Each number is 128 + 32 x the weight over the matrix's rms, rounded and kept within 0 to 255. Layers, rows and columns count from 0.

# layer 2 MLP up, 512x128, rms 0.147, rows 154-206, columns 64-127
[[149 108 151 136  63 129 120 103  46 102 170 156 136 254 120 141 187 125 127  26 110 228 126 141 163 162 150 112 106 123 119 118 166  93 123 117  83  94  65  84  99 170 212 117 134  90 144 103  97 141 161  70 120 106 119 123 190 149  97 159 125 141  95 153]
 [140  90  41 129 123  84 184 173 191 195 114 175 158 130 169 175  86  89 154 130 185 151  89 190 153 165 120 198 161 165  63  35  98  97  62  40 166  96 184  96 122 117  73  91  97 134 125 176 192 116 157 189  91 117 172 112 128 121  71 105 117 170  98 116]
 [121  92  79 173  53  60 137  83 105  55 168 149 117 155 150  88 144 189 107 135 113 166 168 159 120 171 115  75 170 128 189  66  74 104 200  29  68 156 161  48  84 160 143 178  93 108 160 152 100 148 196  61 154 187  62 154 146 167  82 139 104 145 160 103]
 [115 122 107  90  79  96  98 113 120 122 140 131 131 113 123 139 124  84 109 121 153 160 102 169 130 114 149 105 132 146 100 102 104 126  41 155 134 125 136 130 137 135 127 147 120 154 133 103  89 134 134 107  94 157 143 140 102 138 147 113 127 152 117 112]
 [113 111 183 100 157 191  55 163 160  94 166 121  97  91 128 120 172  78 121  95 112 179 169 111 160 163 165 124 163 141 134 128 197 121 131 145  80 158 108 171  90  76 154 112 155 128  94 143 140  64 121  87 108 120  87 109  78 117  97 147 142  77 153 124]
 [135 123 127 134 126 109 146 132 121 115 140 123 121 132 123 141 133 129 117 123 134 142 133 133 129 136 130 117 127 146 127 125 120 137 132 128 126 126 127 111 127 121 119 129 127 120 114 121 132 125 121 142 124 140 136 136 133 132 128 128 136 134 127 147]
 [111 105 141 149  83 143 126 106 109 142 151  62 139 161 161 140 173  66 161 145 162 184 116 115 147 146 153 139 122 134  82 171  94 170 201 148 105 183 112 144 112 105 157  91 145 152 127 203  85  86 130  80 145  35  74 139 106 165  90 153  92 145 130  89]
 [139 101 112  98 110 116 105 142 158 164 128 119 132 131 131 154 107 123 157 120 134 142 137 127 125  97 120 139 173 127 117 127 134 130 134 136 146 117 136 101 124 121 102 150 106 106 115 128 127 116 113 153 125 144 122 159 128 121  70 121 156 103 169 112]
 [109  88 115  96 122 123 146 130 163 151 161  52 151  71  78 133 108 172 193 128 133 114 162 113  63  78 115 167 153  88 109 113 107 151 100 125 132  73 148 140 152 181  57 106 140  89 124 144 119 110 127 161 126 192  94 133 211 140 131 123  72 203 142 121]
 [167 106 103 151 134 114 134 123 114 128 153 139 135 144 130 111 124 125 141 138 125 124 139  89 151 125 155 120 125 147 127 130 112 118 123 127 161 130 142 122 126 127 125 143 148 141 135 145 152 124 132  95 105 138 143  90 139 140 137 103 141 120 103 139]
 [173  53 133 130 158 115  93  92 152 143 222 103 122  95 107 186 128  52 194  78 130 102 113 195 147 127 124 132 118  63  97 170 164 133 115 188 157 197 106 132  46 135  71 171  75 130 185 136  79 153 166 199 146 188 188 139 107  96 138 101 107 128 113 153]
 [113 190 173 113  88 153  82 104 123 157 159 136 109  59 113 112 154  79 100 108  47 114 162 122 113 158 163 160 217 126 147 142 129 148 144 173 115 174 172 115  91 125 124 104 209 107 125 114  79  90 156  81 135 156 121 115 146 117 177  88 117 125 106  80]
 [141 135 111 171  78 108 140 141 103 104 123  67 147 157 119  89 130 134 138 133 108 122 106 114 130 128  60 129 167 151 119 110 140  92  79 139 116 144 144  54  98 134  85 141 102 118 152 127 118 140 149 115 148 144 160 173  94 134 104 129 140 157  99 113]
 [151 122 149 180 121 101 105 120  96 126 195 156 101 108 136 149 127 148 120 131 152 163  97 126 146 159 134 143 124 117 170 101 163 173  99 109 131 117 159 115 163 211  87 135 155 120 255 120 133 136 148 170 175 129 115 105   4 137 130 112  80  71 108 130]
 [ 76 137 165 115 102 132 107  99 172 110 140 132 118 152 104 104 127 184 138 152 103 104  95 134 172 140 100 122 108 161 145 107 152 137 171  95  97 123 164  94 128 113  83 138 178  65 126 123 113  86 149 116 126  92 148 144 142 143 123 105 125 113 109 148]
 [ 98 137 159 106 138 121 166 159 131 118 150 135 120 108 165 108 101 136 121 153  96 162  91 101 125 155 142 138 146 131 148 109 119 167 147 155 127 147 135  67 131  99 110 136 117 166 120 111 155 130 106 116 146 161 107 100 117 134  95 168 148 143 130 104]
 [145  99 145 133 165 136 123   0 119 113 157  51 122 155 127 124 142 103 163 112 144 153 175 140 151 118 112  80 110  62  60  77  32 161 173  61 100  52 123 106 161 143 105 123 169 135 132  94 110 144  26 119  76 137 151  54 118  63 109 150 111 103 115 161]
 [111 135 114 107 170 107  85 134 103  90 153 141 116  86 140  92 117 141 154 134 139 113 129  97 118 149 157 125 102 146 144 124 113 157 115 152 135  94 105 147 116 109 104 122 151  93 122 170 107 145 110 196 164 113 124 141 129 111 138 111 109 130 116  93]
 [ 69 138 101 106 131  99 214 225  99 133 127 145 156 129 134 213 117 105 195 103 226  81  99 124 141 141 125 105 152 112  81 108 100 204  73 113  64 159 129  90 204 146  42  41  83 199 146  69 184 174  96 151  41 145 184 177 138 129 181  89 128 111 147 153]
 [138 107 106  73 158 129 134 123  95 133 179 146 164 115  73 105 150 142 147  96 101 144 113 125  97 204 130  98 135 144 160  89 165 131 115 153 133  50 113 115 120 147 118 110 138 126 135 156 106 101 131 138 127 122 134 167  96 151 172 129 105 153 125 135]
 [210 132 179 145 135 139 164 106 157 157 121  71 212  94 131  87 108 142 116 120 129 104 133 146 107  85  78 144  95 151  92 140 172 155 127 143 170 146 121 130 139 145 107  85 129  79 132 123 148  88 182  71 110 175 125  99 108 105  76  67 131 150  76 129]
 [117 157 154 110 139 152 107 126 157 138 133 136  52 103 140 178 156 178 135  52 122 149  34 180 146 204  90 162 122 163 187 128 118 140 108 118 128 116 105 101 142  97 130 148 122 120  62 140  72 102 163 164 113  69 157 166 113 155  97 129  77 117 164 142]
 [ 89  98 160 140 101 124 159  76 106 165 137 115 145 124  68  93 115 130 165  96 113 124 155 133  18  80 108 178 116 131  34 123  94 122 106  94 171 121 123  62 113  92 125 144 138 137 103 127 152 121  84 164  99  78 105  99  54 158  54 110  81 104 148 146]
 [118 133 220  86 218 120 119 147 135 134  94 177 169 137 112 157 100 161  90  86 125 117  95 139 119  90 153 101 129 156  95 117 153 131 189  32 111 132 105  73  98 111  14  67 105 151  89 161 172 114  91 161 180 136  85 198 112 140 128 146 190 102 135 108]
 [157 110 109  93 103 135 148 150 102 100 133 136 150 128 126 119 126 150 128 125 148 116 157 103 135 112 128 150 114 128 157 127 113 109 124 130 144 124 165 148 111 137 143 127 111 140 147 128 111 121 119 131 133 107 147 115 129  96 127 135 118  98 126 132]
 [134 167 144  77 135 143 131 188 121 106 137 106 153 146 143 130 140 100 120  88 138 156 106 128  62 144 131  83 129 155 145 156  90  71 205 121 105 158 119 146 103 147 135 158  55  72  61 150 127 132 160  94  95 170 122 159 103 131  89 108 188 108  82 115]
 [169 135 105 116 137 138 131 113 120 136 160 125 134 127 114 116  97 134 141 116 126 122 107 104 166 132 138 165 130 135 109 142 132 110 127 141 145 148 123 134  87 147  79 116  93 143 151 149 138 118 124 109 161 166 121 106 136 111 129 120 124 167 106 103]
 [128  93 137 146 157 156 161 126 118 211 153 168 154 127 132 104  97 112  92  80 163 109 127 170 104 114 101 110 214 122  84  88 114 121 154 134  36 159 209 127 109 163  78  51 104 198 147 144  91 108 166 138 118 165 130 183 120 145  89  94 134 119  96  82]
 [107 143 160 148 197 113 100 149 113 159 129 104 173  77 132  76 144  91 132 179 210  42 138 118  97 127 135 156  51 121 119  72 135 140  83  86  85  51 173 124 186 114 118 173 151 118 157 108  85 109 123 121  94 107  99 101  56 101  86 116 160 197 126 121]
 [138 108 122 126 127 108 147 154  80 129 101 135 133 213 111 138  76 131  80 134 141  80 145 145 115 167 160 142 167 127 132 138 137 135  94 195 144 200 117 101 143  43 152 158  50 119  84  44 108 183 181 174 142 100 137 162 136 148  71 110  90  44 143 168]
 [216 194 191  60  88 137 131  97  56  92 161  36 131  78 211 136 104 138  93 174 110 175 136 140 166  97 163 119  74  57  95 189 174 104  79  79 164 112 118 172 117 200 146 165 140 163 124 184  97 130 114  66  62 132 171 125 158  97 132  88 151 155  34 153]
 [141 117 146 104 150 119  79 170  86  98 121 157 151 107 126 166 101 128  95  93 199 135  94 140 139 173  96 178 142 161 112 131 109 174  70 139 112 165 108 108  51 100  73  97 108 143  43 141 123 149 121 146 198 143 109 146 125 142 149 107 197 208 131 122]
 [149 159 157 122 143 110 112 128  87 106 116 154 139 119 134 140 141 133 111  60 150 101 112 155 164 128 133 176 109 140 148 134 152  72 126 109 140 120 151 140 110 118 107 131 120  99 151 124 112 111 140 156 122 144 108 173 161 120 120 118 155 140 132  99]
 [147 111  76  71  46  92  81 166 166  79 164 178 226 112 140  87 157 117 158  94 105 165 106 130 160 190 179 147 177 142  58 110 174 118 206 111 152 133 109 122  78 126 144  59 123 136  48  94  71  98 114 155 187  88 181 136 113 188 166 218 154 175 190 190]
 [123 144 120 129 149 127 133 164 126 170 169 123 129 122 131  95 171 150 129 143 126 119  99 109 139 101 135 149 100 146 132 137 157 121 123  95 102  87 122 128 184  93 136 117 156 108 112 124 111 106 134 135 140  98 118 143 145 127 112 153 111 118 131 148]
 [133 142 138 125 144 134 147 113 141  99 125 150 126 140 133 140 136 130 112 115 140 107 159 105 140 119  96 125 124 147 138 133 146 110 114 135 129 134 128 111 134 117 129 157 120 122 144 122 119 127 141 104 140 123 117 134 129 138 149 121 144 137 129 130]
 [ 99 105 152 161 121 139  90 104 134 100 110  99 117  98 108 120 104 139 132 133 141 104 136 146 145 131  94 121 158 150 116 131 129 146 147 121 129 112 165 165 110 144 116 125 120 112 101 138 130  87 174 165 116 129 143 129 159 109 160 115  97 124 155 105]
 [152  70 117 183 136 134 153 163 126 152 120 126 142 121 121 106 126 117 138 152 155  61 163 140 130 135  94 109 123 139 117 177 137 109 103 144 138 108 124 184 125 132 122 141 156 116 149 126  91 131 159 143 142 123 117 159 131 133 118 159 206 120 113  99]
 [105 129 130 172 146 141 153 130 154 111 167 113  92 164  96 111 115 236 117  93 181 111 105 151 141 157 160 182 132 175 149 170 177  71 117 132  93  84 172 127  82 138  95 162 105  85  92 136 161  96 137 150  67  28 159 106 139 125  62 121 115 158 137 148]
 [106  99 101  92  74 140 158 122  81  57 148 114 159 136 109 136 143 143 105 137 181 137 182 205 121 179 121  87 112 138 143 186 155 104  94  89 104 123 192 138 131  99 129 204 185  45 131  95 147 175  74 164 182 184 114  82 158  86 182  80 166 119 118 151]
 [170 135 218  97 118 138 131 176  63 118 154  63  93  86 162 127 137 141  27 149 149 100 145  56 204 121 149 173 147  92 165 114 182 139 160 122  95 120 149 154 117 123 139  88  64 121 139  71 103 149 108  88 102 157 115 125 137 113 123 190 158 147 148 199]
 [124 172 113 119 164  89  88 119 127  86 173 136 125 183 119  63 124 156  98 164 143 128 151 161 183 183  92 150 121 124 201 176 117  97 101 184 112  75 165 116 164 127 165  83 100 210  87  69  80  70 101 148 141  90 112  97 112  95 157  50 109 230 126  55]
 [136 142 132 107 128 129 186 121 121 107 164 138 184 105 127 130 139 114 104 170 140 103 170 144 111 128 101 140 116 116 127 149 155 164 145  94 141 149 128 103 147 147  84 123 147 171 111 109 138  97 124 127 123 127 141 128 134 104  94 158 129 165 145 129]
 [144 127 136 128  94 142  93 116 145  95 163 163 153 127 131  86 119 104 116 162 136 116 179 107 125 115 133 120  86  60 145 158 141 139 175 149 106 178  99  84  90 119 196 125 158 105 106 142 109  75 168 142 175 152  89  65 130 140 112  78  76 149 108 127]
 [175 170 115 112 138 121 127 182 125 147 130 105 222 132 164 152  78 179 158 183 147 165 114  91 126 116 165 176 216 167 148  25 147 148 165 149 106 176  74  73 136 102 221 130 101 107 196  88 171 181 106 104 179 164 129  65 145 178 110  77  82 166 120 159]
 [149 151  37 150 128 141 130 218 135 138 146 162 168  59  91  84  83  84  94 178 149 121 126  67 141 187 164 133 150 170 101 113  64 112  95 131  83 162  98 132 153 144 114 113 136  93 167 172 153 114 131 172  78 127  37 123 118 155 100 107 134 191 111  94]
 [137 109 157 118 135  45 151 123  78 168 155 130 203 128  85 112 137 159  77 142 151 141 144 141 173 143 163 128 180 112 104 101  93 126 131 126 168 160  95 128 176 136 128 170 121 162 130 137 194 214 142 111 112 114  86 187 170 187  64 108 101 168 122 155]
 [198 131 109 125 166 112 110  99  82 175 164  64 137  97 110  64 115  21 154  97 121 196 109 180 163 106 128 120 125  71 142 149 123 149 173  37  99 115 182  94 123 162  92 149  92  81 133 144 212 110  18 113 120 186 139 159 139  68 191  77 166  78  38 106]
 [143  94 177 105 132 134  98 143  92 120 136 130 146 148 133 142  84 110  84 129 147 121 153 108 143 144  72 139 138 140 122  81 151 130 130 144 105 129 110 135 141 120 141 128 128 164 118 140  68  76  90 136 106 131 105 179 109 106 133 186 157  85 163  87]
 [197 119  91 125 133 186 146 170 141  81 138  62  96 146 136 150 147 106  95 122 130  63 132 152 162  75 124 130 161 166 185  83 145 148 218 114 148  98 179 107 120  85 139 153 127  76  96 122 175 100  83 163  73 184 172 161 145 196 156  64 150 158  38  55]
 [ 80 122 150 149 123 146 113 136 152 149 140 162 164 152 125 128  85 123 133 103 149  97 122 117 153 104 145 147 139  99 144 113 158 143 114 136  74 156 116  88 115 147 129 169 107 146 153 116  82 105 150 135  98 112 126 110 121 176 144 126 167 116 136 127]
 [111 119  72 164 109  96 131 151  92  89 147 103 144 102  86  99 181  51 111 163 106 117  94 126 155 171 141 132 102 158 166 117 182  95 117 164  85 112 163 125  97  84  39 177 137 154 124 123 122 111 148  84  96 192 128 170 165 234  74  92 138 101 125 141]
 [182 123 142 171 213 125  48  88 145 139 143 193 134 121 137 157 158 200 136  84 157  85 105 213 104 163 103 159 168 109 149 141  74 142 206 210  85 160 158 144 128  97 129  89 141 162  74 149  89  91 157 128 188  86 109 106 165 112 149 192 106  97 108 128]]
# layer 2 MLP down (transposed), 512x128, rms 0.0733, rows 154-205, columns 64-127
[[116 182 101 167 135 129 122 154 122 105 207  67 134  55 160 145 128 107 145 177 199 117 128 198 121  12 153  94 160  29  83 194 156 134 125  81 177  93 136 187 210  99 147 136 136 146  62 143  37 137 146 163 112 120 138 141 165 114  36  52 108 170 110 101]
 [126 170 102  75 165 186 195  92  85  59 162  41  96  83 141  96  77 214 131  87  59 129 172 135 137 184 135 119 116 142 141  82 113 155 151  96  92 157 133 158 126 183  91 128 125 107 130 159 121 141  96 112 183 127  99 176 196 130 121 161 163 138 203 161]
 [ 34  88 158  75 157 113 110 125 124 161  82  57 146  99 114  83 148  76 128 121 133 110 112  73  99  85 202  65  86 236  84 188 200 103  60 199 166 211  86 214  85 103 109 117 141 141  97 179 136 132 118 169 126 122 150 107 168  69 155 116 129  72 138 140]
 [ 85 155  63 115 129 161 128 133  96 142  85 158 115 142 128  98 152  57 107 106  92 135 140  98 155 162 123  92 157 137 119 159 125 109 131 112 132 137 129 113 101 137  92 126 156 105 112 176 148 153 128 102 128 150 122  88 127 126 156 127 205 114  71  89]
 [131 145 126 185 156 105 138  94 145  66 125 108  99 122 149 144 146 144 142 168 139 116 170 133 185 132  99 172 149  74  99 106 109 136 164 219 112 146  83 106 168  81 135  87 158 183 141 167 182  86 123 135 143 153 120 118 143 106  63 159 153 107 112  88]
 [115 147 130 140 125 126 129 135 145 122 115 130 122 107 119 144 110 118 125 138 126 109 129 135 140 123 127 132 130 146 131 134 135 137 132 127 118 123 114 125 122 137 114 121 129 133 142 143 133 127 123 139 120 130 112 133 132 118 119 126 141 121 128 104]
 [133  68  71  76 120 178 112 124 145 146 129 168 108 124 101 100 157 145 148  76  99 144 124 164 126 108 111 172 136 187 174 120 107 104  77 179 145  81 146 137  73 133 138 187  98 130 111 111 164 109 114 147 150 188 143  99  96  98  84 164  75 139 140 204]
 [148 135  83  97 116 137 124 124 136 160 139 127 140 122  93 122 188 177 146 132 110 150 142 172 114 154 131  94 123 172 123 136  88 137 149 159 135  98 111 106 144 148 152 116 105  95 118 156  96 117 153 150 146 148  81 124 121 113  94 168 131 110 135 110]
 [ 98 158  74 112 120  92 111 113 158 127 143  39 135 218 104 110 156 129 168 114 133 148 105 177 103  89 169 133 147  97 126 113 137  75 175 144 125 121 130  62 112 114 184 181 144  83  86  91 119  92 153 125 129 155 163  92 160  95 136 162 115 125 148 135]
 [137 132  86 149 100 154 127 146 136 155 132 131 134 128 135  93 140 131 131 108 135 115 132 136 124 129 141 122 122 144 132 126 124 143 108 110 147 142 127 120 131 129 123 121 120 145 123 125 155 131 133 142 121  96 112 126 125 112 123 133 128 134 148 144]
 [102 152  85  34 106 150  96 142  87 167 103 175 114 128  64 129 117 143  57 177 121 161  77 100 150 111 123 168  71 185 139 137 118  98  90 169 170 192  70 117 125  43  67  91  81 123 170 148 165 187 151  93 186 140 185 227  96  99 181 136 125 170  74  55]
 [145 135  99 185 134  73 113 157 166 117 108  94 157  93 167  71 137  92 113 110 166 100 134 111 180  94 141 101  84 115 124 136 166  81 127 165 154 119 124 113 107 110 154  92  85 117 162 209 129  84 162 109 164 143 125 116 130 127 112 179  84 111  96 154]
 [178 154 139  90  75 125 124 162 131 114  56 135 143 119 107  92 177  39 139 109 155 108  88 173  83  61 159  98 161 110 165 164 126 142  78 111 144 144 149 124  94 135 101 187 131 107 140 192 129 112 154 166 108 134 119 174 110 101  88 134 119 159 217 109]
 [116 129 142 145 140 191  97 133 121 166 129 122 104 186 109 122 153  54  44 128  89 126  96 110 165 112 147 137 131 113  85 131 149 113 107  76 209 119 135  94 137  64  90 135 115  83  92 191 195 124 143 176 180 121 157 157 111 156 197 139 104 121  35 118]
 [ 78 137 190 159  81 117 130 105 159 122 117 106  53 115 132 108 125 163  88 152 114 107  92 143 143 105 140  93 160 140 141  67 145 151 146 122 105 130  83 148 124  95 129 127 141 111 149 196 129 114 155 133 140 119  74 102 163 184  94 153 143  78 144 133]
 [172 135 137 145 169 119 107 115 149 106 126 121 148 131 125 140  88 129 164 118 178 142 122 147 148  84 140 124 119 177 120 159 140 119 159 125 125 118  95 124 156 169 111 156 162  91 148 179 141 124 146 103 125 127 132 145 135 120 123 154  99 130 103 146]
 [145 102  94 175 127 103 140 144 165  46 116 190 184  72 162 160 108 148 155 162  82  96  65 106 153 124 153 170 151 104 142 129 102 132 150 114 191  44 121 140 165  97 174 200 151  61 209 165 134 127  95  83 111 114 139 140 119 104 153 168  99 131  91 172]
 [ 69 134 145 117 123 149 142 132 164 140 125 158 107 113 131 134 105 119 102 174 110 124 149 146 145 131  80 143 133  87 125  97 106 131 141 112 154 144 121  93 136 141 131 113  97  98  64 122 127 139 151 114 112 127 171 138  98 174 123 140 118 122 153 129]
 [144 185 140 160  95 204 116  60 132 163 171 166  91 128 115 194 154 141 100 173 149 100  52 139  94 173 118 117 166 108 102  55  45  64 167 170  95  80  79 182 143 255 119 190 134 171 165  83 168  72  49 130  70 176 139 136  30  90 119 200 108 104 140 107]
 [121 159 112 142 152 173 132 166  96 135 111 165 111 140 153 117 125 164  97 163 149 122  96 149  90 187 118  75 173 175 152  99 116 118 129 176 139 114 112 146 174 128 152  85 150 126 111 163 122 121 135 151 105 142 109 142 107  63 114  92  71 172 100 214]
 [ 97 138 185 130 140 150  96 175 137 170 127 120 146  82 184 154 119  91 128 133  79  75 148 132 154  94  81 116  46 144 145 135 180 164 102 143 121 104 187 114  91 116 108 134 139  80 166  89  97 133 152 156  95 127 152 134  93  90 114 158 159 146 134 111]
 [151 146 166 136 105 106 127 180  76  87 125  86 174 138 163 118 183 134 117 110 102  94 115  99 120 141 104 131  96 130 136 147 123 147 122 117 136  51 107 152 132 142 162 177  93  88 113  99 130 127 170 172 153 128 113 151 113 106 180 181  98 174 134 255]
 [ 25  50 228  34 103 116 125 168 143 131 110  92 132 149 158  94 178  52 199 120 212 140  95  78 153  68 165 190 101 160 142 217 103  66 106 202 141 108 109 102  58  76  85 147 139 133 131 143  93 140 150 124 200  44 115 130 145  57 129 141  72 172  56 157]
 [ 90 140 182 109 166  94 123 122  47 126  62 122 146 111 131 143  88 139  76 119 178 168 111 171 173 107 180  97 133 122 179 140 119 113 185  87 180 119 149 109 135 156  94 137 139 180 116 145 138 146 155  70 172  99  84 128  84 128 104 175 146  91  96 107]
 [125 117 120 118 155 141 132 143 131 154 101 151 119 115 162 137 126 131 112 116 101 104 127 106 105 111 102 135 141 104 147 178 128 139 131 157 128 146 128  99 140 104 139 124 120 119 130 116 100  97 133 136 155 137  98 121 126 113 137 145 130 114 128 110]
 [ 98 108 179 111 174 146 153  86 155 159  86  84  93  74 155  83 177  98 118 133 139  39  88 113 182  71 146 144  45 177 126 128 162 148 159 119 100 178 202 162 114  82 165  96 123 225 147 143 163 104 133  95  76  90 113 141  95 139 145  34 124 187  95 144]
 [146 135 113 105 141 148 149 157 151 127 140 158 123  77 103 149 110 102 139 109 147 108 151 151  84 143 112 117  82 138 118 154 125  67 115  85 146 117  95 157 110 109 165 139  94 122 125 138  84 150 126 136 173 126 100 104 111 104 131 150 150 149 107 126]
 [193 140 142 122 161 134 111 142  76 131 169 168 148 185  92 121 134 100 132 111  87  71 145  98  66 113 154  83 118  86 133 150 109 138  89 120 186 117  80 175 124 143  91 185  96 128 171 129 144 135 105 106 108 150 121  91 146 200 143 147 176  68  98 114]
 [103 176 125 126 223  82 140 182 110 145 114  90 149 119  60  92 185 141  62 182 203  57 151 154 137  96 113 106 112 110 163  87 159 145 173 171 147 107 161  39  63 169 106 170 178  78 167 140 179 127 154 154 186 101 160 119 137 135  71 140 109 119 155 114]
 [113 127 131 117 165 111  83 133 127 195 152 171 138 107 163 128  89 167 129 135 122  85 139  72  43 119  78 146 151  98 150 153 117 163 134 133 165 127 181  62  41 154 169 145 144 104 130 100  99  91 123 119  95 159 147 175 113 134 133  94 127 209 108 162]
 [124  61 121 165 100 118 130 202 133 131  96 167 166 184  77 113  86 129 132 140 136 165 147  53 161 171 148 140 108 147  92  86  79  86 132 178  87 121 104 143 114 103 132 147 145 107 120 132 123 147 131 139 144 169  73 183 176 136 132 137 130 141 204 132]
 [125 106 132 197 189  85  66 122 136 124 113 162  96  97 103 116 131 139 118  81 142 116 171 135 123 138 119 118  91 161  93 149 151 114 102 121 148 128 208 125 127 145 125 119 191 113 124 172 133 131  98 172  86 134 136  95  78 107  65 123 201 115 145 142]
 [136 140 122 106 172 126 142  87 122 118 157 132 106  78 116 152 146 101 101  68 118 131 119 141 111 117 139 121 108 130 133 138  68 118 117  98  83 108 181 136  99 130 118 132  91 142 114 145 141 145 109 146 127 154 109 188 112  79 120 127 173 129 139 111]
 [181 166 103 142  55  90  73  54 155  91 106 103 152  93 131 118 143 165 116 164 111 140 132 153 135 176 220 110 168 123 179  92 204 149  91 106 173 139 117 151 137 118  88  88 130 105  74  70  54 145 150 163 124 156  96  86 161  96 150 150 206 154 159 152]
 [154 117 106 156 147 108 139 173 125 119 108 119 129 150 161 108 142 126 107 153 151  80 137 186 144 118 142 145 125 170 115  99 126 163 126 105 138 143 114 129 107 110 148 129 152 114 140 115 118 171 142 156 120 105 138 123 145 125 104 120 137 135 132 148]
 [143 131 111 107 127 129 155 129 136  97 130 121 115 147 151 118 122  96 124 130 124 109 138 121 113 133 108 135 130 134 134 130 129 124 120 165 125 120 124 116 148 132 108 126 134 130 123 127 133 127 140 111 117 143 105 112 126 122 142 128 139 153 118 124]
 [ 99 146 143 120  94 125 108 107 121 134  74  84 140 109 133 117 128 134 140 144 145 146 109 102 182 138 137  61 108 120 118 152 154 161 141 118 171 125 133 150 148 117 123 148  95 169 119 161 107 121 138 105 125  75 127 183 145  97 134 109  98 167 131 151]
 [127 165 102 119 126  84 133  98 140 162 109 139  97 118 165 130 126 114 115 116 145 135  99 145 104 101 122 158 137 178  80 123 156 126 148 143 160 111 103 148  71  97 117 162 130  77 112 135 118 153 130  98 122 128 122 120 154 152 138 156 143 149 120 143]
 [171 148 130  97 111 124 163  96  87 152  98  57 170 118 113 106 165  94 144 156 108 148 187 182 105 146 117 116 132 138  99 116  83 121 125  94 120 178  54 101 180 135 175 131  55 188 124 167 126 182 135 127 159 198  63 119 158 137 138 171 160 102 102 153]
 [189  77 186 141 128  53 156 196 130 176 110 201 162 126 124 177 110  70  89 201 153 164 115 131  74 111  83 126 104 194 126 184 176 144 107 124 165 106 134  70 140 109 133 100 153 131  95 190 191 129 132 132  99 154  84  98 102 127 113 159  86  99 101 118]
 [110 148  82 147 150 107 124 166 149 107  67 146 168  99  70 122 132 176 175 163 222 147  63 139  43 136 126  88 138 131 113 172  93  96 138 158 126 129 186 139 139 160 153 121 162 152 153  74 137 142 112 140 126 139 179 108 120  96 117  69 129 118 136 127]
 [ 42  99 116  48  90 139 139 121 149 144 158 149 155 138  93 150 144 168 133 100  95 116 122  80  83  75  97 131 110 157  96 126 129 139 159 144 206 165 141  69  42 182 148 178 175 119 112  96 100 158 164 147 153 163 145 104 119 136 177 139 134  93  80 129]
 [108 129 162 108 141 114 119 162 128 146 133 137 133 128 138 127 107 124 154  98 164 144 123 101 116 119 130 102 184 119 123 138 166 126 143 150 120 143 122 128 144 115 107 140 134 107 132 164 103 124  83 149 131  93 137 114 117 132 112 136 138 117 131 115]
 [157 171  64  81 178  84 141 135 197 142 133 138 148 157 172 125 166 114 164 165  62 133 195 162  82 110 155 160 120 110 138 118 117  93  95 133 102 225 143 123 168 173 116 141 108 100  73 146 138 219 141  94 116 132 137 133  51  98 146  71 137 130  81 196]
 [ 76 149 125 184 129 181 136 106 144  92 117 100 117  68 214 134 249 125 134 164 124  81 160  61 104 178 115  82 158 128 135 146  87 143 133  99 104 151 169 142  80 165  58 118  98 143  59 129 123 114 119 117 160 141 188 121 168 171 109 168 127 123 147 169]
 [138  44 144 105 134 116 141 125 100 141 131 166  88 158 157 160 115 140 136 148 187 190 150 234 111 163 147 127  61 130 174 161 175  61  99  98  92 120 143 130 150  82 183  75 111 110 141 128  77  71 107 159 123 142  87 137 136  96 113 195 101  40 116 101]
 [102 107 146 144  72  81 119 129  65 178 139  87 155 161 176 144  96 187  93  88 133 142 156  96 119 111 186  91 163  89  96 102 111 105 138 144 174 170 129 125 144 125 160 107  79 108 146 193 133 137 159 136 117 150 157 122 174 184 154  67 196 148  94  90]
 [  3 146 176 130 163 126 150 154 147 142 108 107 114 157 182 146 185 102 146  59 173 133  86  77 169 146 128 169 107  87 171 134 102  60 169  79  92   7  84  59 141  72 123  54 152  63 124  68 100  49  70 121 149  73 160 117 128 225 150  85 113 235 167 138]
 [168 123 167 107  82  98  80 145 153  55 119  90 114 150  82  99 145 130 163 124  87 169 136 106 105 176 104 131 143 168 143 128 111 167 148 137 130  83  92 144 102 137  91 173 118 155 133 147 132  92 139  87 142 151  95 141 117 114 179 148 115 107 125 135]
 [130 168 113  89  90 132 151 160 152 212 113  97  25 169 132  81 123  92  86 143 171 137  22 130 111 200 184  98 123  95  69 126 116 103 190  88 141  99 161 211 151  65  74 162 183 135 163 124  27 112  78 196  69  98  68 164 142 152 176 155 115  79 179 212]
 [139 151 111 159 113 147 100 125 140  94 141 116 109 125  96 146 146 156 165 108 157 113 101 129 114 108 146 115  72  99 108 124 140 120  89 168 132 117 115 144 132 139 175 127 126 159 109 137  75 105 135 113 151 100 115 108 145 142 128 101 141 155  86 144]
 [168  73 134 123 149  91  98 149 171 113  87 122 135 120  77 130 111  72  79 129  82  62 101  73 157 221 129 204  86 100 152 101 154 142  24 110 102 148 116 124 121 112  99 160 172 118  87 172 129 153 171 181 131 101 128 121 215 159 158 152 121 141  93 118]]